{
  "n_head": 4,
  "d_mlp": 1024,
  "positions": "alibi",
  "qk_norm": false,
  "bias": "all",
  "tie_embeddings": true,
  "init_std_qkv": 0.0212,
  "optimizer": "soap_variant",
  "beta2": 0.99,
  "warmup_steps": 200,
  "decay_fraction": 0.76,
  "decay_shape": "linear",
  "batch_tokens": 262144,
  "doc_mask": true
}
Each number is 500 + 40 x the weight over the matrix's rms, rounded and kept within 0 to 999. Layers, rows and columns count from 0. Numbers have three digits each.

# layer 3 MLP down, 256x1024, rms 0.13, rows 218-255, columns 640-767
538452507549440477471506455490507502533458482630480471491489474516460495503490471520533543579472525469600554568548500528478539542509430461524512477496468547466481483487502541537505595492501528572482470531465461478450520497477492453494474526495385472436516520422479526486479545528500526494472522437488484429482519476524462424506518472453483453455470541517545549477494568539557526539501
442489514457467438457487486521490453535464576520463520488510478407497475399504494481464543459515564455430511529462483500489456469444481500466466513500440516531550474530519551522503518535531503567501504533523480519460486487545523531429462455586500487507512441516501523530448505463498499529595530481513519491434513517443499511495470466531480510531507485508444437454533535544523538525487
597494560497564543540447509441501514557436513515551510497492526446522493523492461511506528507493460523537482500541484519423591509538487545544529468522539497538487556574466469532495536504552524493504497497491443441577487520493451492492483556540526518545460480502516533496494490544495480444453541554546535508516524564453469494499478533494497546532492481504481482489490549536566417518499
420507496468555525522538525527481510535433439487509506522492481531450570518516483536505558565436488498488463487546583472427577448444482527523542478529439465471530406420456502491494544444562573447519540456544535505553463500516499498516503460454524542517467483478492485497513494449487533506559541559451477458461477522505537466542508534465522453505541481519540564551442479522556520520468
606524529482460555469499511517506446489546574481513458418434545497450465525502496528520473463441500460471498489508461491474489461519475491453594499547532445490479478494493514497484502454501541450503477521493479598448503503466479498498568461470546508489505543451567540504465530469460543505518490514449458450417551517556516439403475485494515470546496472453471537472466476519550503529535
443558516521511567525533476449445525453450467525455563510528518545469484487469530511459517476502475559428525534486529447526458457469475487455450510493540448575535455467504570483481586485477512508482535509460474511467530487507470413551523532504507509575452514508478540452443559526464514545472568550507414484534438555568458516418445518516469487515517462437560546501509446521548463552547
516543562505546482490549497529518611491537504497456514495560518554451532623415415508497394570546458520489540527498552503527439515539541570562527486568484484556550453486476482521542536506492463511493547534457528488489500456421437515562450429545418481546515455504496506540499509573507526559423505522501481485555497485518500564503514474521510474528462462514491511431467514498523571509556
478434484521477553569482561498522447532535407513480473375466488479515500538561502483541481516529475570494531511497485551542536460428459546472509503504477502510486531389507515489534526498541444523518516503515514490456473462496486566513410493540445453486493552557448591558458466520474446444520532441423512478505473471513573508440457544491593519477492501468461524450460469509536580454468
529613503498524537528504432523551500530509523523506524442493419526444538514555563473503464529475438467526482506497510477510536476499529426540504426576509580487475503523493539559529510511538530444470511518435482528517485532535507453569448535491481392518457525499545561509527411505436458512503519512537584415437528513548522502486495453571471495481548453527500535503545443526493545535461
511446508487499488484486442499568555502439461600512558484499474508476420438409538474478383512509463469520518456522533491460501471521499531488547461505483485559490460503532526479498505515545551537489509507517507517541515474519543516442559493571534505503468502532479521447455450483514477594426465536476460434481479547491487487516437556510465502500584536537533471412589447574527448527465
516450555542499529505483538514451466473415504484439514445506528477557527451552441497480607433491526528478519482514553513450525549539494481570485441551483560513480519547454467451517520543513462436491518470497527481435509519473525541491547460446471490463547537488508481488505507476481444517525508443521527538528533524540499539518459581546518448591544441500533501471497462486486515460546
469453557454488501466466544535531472545478523494532455461595499567446547473477525435486457517480455507481545455460526524495505510495515488417557452458478461517482551490513518524494496505454509534536505560441519510461584578478523488559453521423468536498477441614442496521444479412474460446484543526505510559519481502559511431515534476531530576495510475460492492535500548512501538428470
538541519493480417506558472446550502523519511487486470517497528429520604413478502490498502538510514548522531483496493468538521481520495453469500492507536523517543511521526517511454520445498497502466545553480489547477469563505540444486460512496491430519514471473487455451482537456464558518520536546538474486542489528447538482478539552509535516433509501488474535503405499568515433579515
568503449504495488473437492453522564460443556475416441510517532516510513541503530488500469511484472489487526475497489521477479488438488570490506537474543539458559484455516561463449510555552451434531482468462479556537479492525505562468392455458531520461472463512521448463497511517458586457529505470535555504555516483516567505544599504526562520491451535438511488499496522502434484514472
462503529522505567533486485560484496538404510521532446549499527521475447507466502495466546516558462503495510380470449531485421476532534513524506483561557525547481491540483513553489556538473514491457520470482450506489453475546513511509459495501462477531573535492547507499434396492519466558478529483512504485520598477467529511514454497550523449529551552553452452463547431479444525468490
476468442517434541485451544469526467514455557484515466548508529520504558521489509495519537536447446515518511484439503525548487470426488514499474512495467519583474581497463530446486529545476519504591516531475457536560583457591528422469482597510462485482480501514520467474519561539509500517538574482544500427535517526513529469391465458480464489525494461507362484523433496423497490525483
431498489416487474495509510402563511504463542456438494515427527565550485462488526459437535474573489549471478491543542528548521539521470494489510420520466492505413489460522450477511438472476543531514613485516464427476540479489540485462454480494572452468598503501546506523513516498428525520505477502469474491583499539478546470447473526598440484503536557516463499535485478483506508497466
541437496434490439427532509471499480575452549510473461563544508499439485482528532522471504593546550539544456557479570488540518456456492546491457483450486477473576435564435556479545523552476546535512499492528505544520500513484573441499489487507505416494533516469509499556587464498445497491491451499512505411426445501571471512508462460507551481516517515489478475358533493531505472512516
461548505522475464504556569503536523509528546526482466483470564517544493501507515493507507483488446552471471503506518487450422479473427496482466469489520424407539514444497468554482447599515468529456501509550460497474545459499477468502486504476501472514567556492569527477477470478545491410426480507506556527499421502476469491445519520545408505543524525455440562491461503503580579408487
454510490580464545524498494508417503454438594518535507451540574485459524518448561448445467518476526479553521505462513465482558514565470523552503530471540559508465486530574500498541433480522461476493534495480550533418513504475509437492500505464480533444554494497463567524469562546532426477507526521471501550502469524483510527510530495429510586563511546499383461521464568510533511534538
488498438471497550535442480503566498492507558471541458519460509525560565506500538455522469479457516451529510455501483498454495548527539483508505508581513554577479484530516481513484561537488427497495485538418461453466524564434510544512504460564465529593570524492500467417498527535500522496430489469491542496564445555471534461566506492546498439454464470508459427518477498582529504403595
517503472440458538468443450471560475554465571466519550531512458457450542472496513459460388498439461413462490523555457527541492469540581483453539509495498508519523474519532517461551568577568459483466518470487433503474500516507587535501450484527497501481516464453501513450516508441434466449465511556496516420508514455463452523552521511463586469454461546505487473471480531452465528446478
480565477552604523511514538416497508479545520475502490570458476519492470498474462480498500423486575490513499518470444485496440467511487493471524530546509526486529522513545503474464503462504497490519504507409501486554535517523441498509564531454583494561427387556515538503549465481517520484518497393523478464563472442531522553492504457537520463487518554524508536398437524533467405503470
536458493500469484503504534510444481518506522524487514489531494436462484419549484518511526526486446462504464451523426458477465504521506452510544535478529505535576555520479508494478530556533501438487497442582464491518517493502585455542502501492516430486493466477436463481511506479468477519519452504477503530411522448504523483518487529589621470517475461570454446549509516574445550593454
587525495438521486457528476467521521549466437430543476534500475542490434410436472567497502510431487477562516564510439467489509434432501493477438536523533477449554416441548527521485495490492590493484478472511517525557484512560502409528529446517502464516488436482524471472462500469451511541506418524507463570550526460508536498499514513496436505484498496504515497501520526477465480488466
531524557469502519487498493452531531457481463456547494530470532517470514379500550450482487477499454462521486496459611579522477525481484508456437508516512450448480577469510507476495516505563527506469513470409455460635544538469537496496487554561473497564532469546502557501466540537510494534510456458489510427513574462536498467511470494448557554410561482510442451561563492484514448400536
499494427482511459575473549557478488493408501523468501537493455479468563525544442543584511444462461465571525468530591526486440480506383524514433467456498470578415507485488459450522560485473516499486441528545502567552539492521516539549533494549512554525475519461549533504515565503462434508502514519570525549537488502501465469506494449433529462484543439437422578456509467454558412531501
464537508450537443507506437552568450507506506510535470498454457520445460559527484527484468479590501569421533447458539523509529506505516462527478468581461540427546528488500564505429558462460567519485471522570503535486521482537452533497508502452464451539487495506492479492504485552461456554510558472522475517539422518497489492508505521461475498578502509436485575545565469568508441534502
509476459457550509488479452473515525429461434464457500513515529436494484493512446564463527465496479434478466541525491491490541532536482504577555561452576572519559474550523482471594526488432473382527451526514474472532466518516529531443491506564467530482462420512485497480554498545515466482521600448472504427484489468539474510524542535469492477428482546529505503571543521467531479514456
544509503443476516461510486553493525436558470412484463447474442541475452454483494473463516401479493465467469513526463547541475430488512455510461497480533453552562509528562489487514537518485425426424534492525460530546485562479500542524472534619447529500539506568615469416527483542491488523506474425536417508547484477588487416564499502474628530541476420463533473435515420544516483564494
498536458494545536492497442456492482491472486518464454519511426523554561487444553533489569506517467468494451515460462489604488537533532508562449538447507553477474487510506456496604503509481550473511548418524483454507506476488545442513579482478442430467500473468506428453566533522434509464500510486497449524479422460425469521474456523453519498535452546543453471509480486563489535575519
514473531493453602556568569490433461512513490490516490592456545536491447587591547482559472439487500495530474510496477450498444519507488523487448466555500568552527486521430516474496456529413461514508473538535453570463485468454501513551523473577449513478520551496512467569441418529485510473522510472475405463500554458526499567423525466533518501486482468525432480490506498519498499443427
505498446506500541476400449510524488430502500493477438632508471463518472503579453538550524472540517491458493447506491542559541482501382545504497512533505499507486483518415425487485469508491498510504437536477493427418445535542494565565485479489520462492488472527476505504541477500508486429457489454476469498531499537517437505494499522516415462451510479524558485554564453517550455414503
486485489522477560564474476442526506451504505470462506425473557445584389516463485537552471518488461475567461582526526555471445489476520510518523498537452514490551470480505496532435536532501507408499515521476531454523512420528452472475494530456499490539404513483505423439499448553524474482462508487449522521468485503472524515537509487424448472516355509455489437442423476508469540544458
547517489538527536504515423476454437455606467486552456504574510450500554559474548524501475531488549536613490483510416430506448503521490465529487639515586582486487549515567527476473503425481529423475498497482518560520467535476402426486466547412488538569505472382558501507494523472471494500370486519448477426541513525495506455497561507507509441531498564501481510569458532508526482530489
466508483455533520493501487501488530516518407511580545527512429517551549532468460538515453462507492513456567417446503480475384489460556488497516475518434512526489472567449541559525456522459578547533545476501478416527411509487450436460534527393457468535480466587516449585478474516452470517496511454587491507435519522519413514483500492547449478496555489499462476536560594483525479512407
489475547501474434516499492479541523582484532540489524516510559510591513475414518536501500463513462432555514489498519529448491452495514483501512470515476535447501477515525416532604442479548507452473507446534475520528533527540474472456532545464510471538475526481502454541558547524492552538550423505475444431412454483482479467522516484582515483515477458490599514518516516488478519462484
579491362510524517510480486472528491515496479532508512423496459478493559553532504458469529569516564428486502425444478592535465467507508505549427487407541469515542520460516453452552545519501462492506463489474470491598527507434503497501567513625548479524574484430564530451471457500446501488489577579468528513473504452457558479518506423521525481483456505476475539483444478508476531530433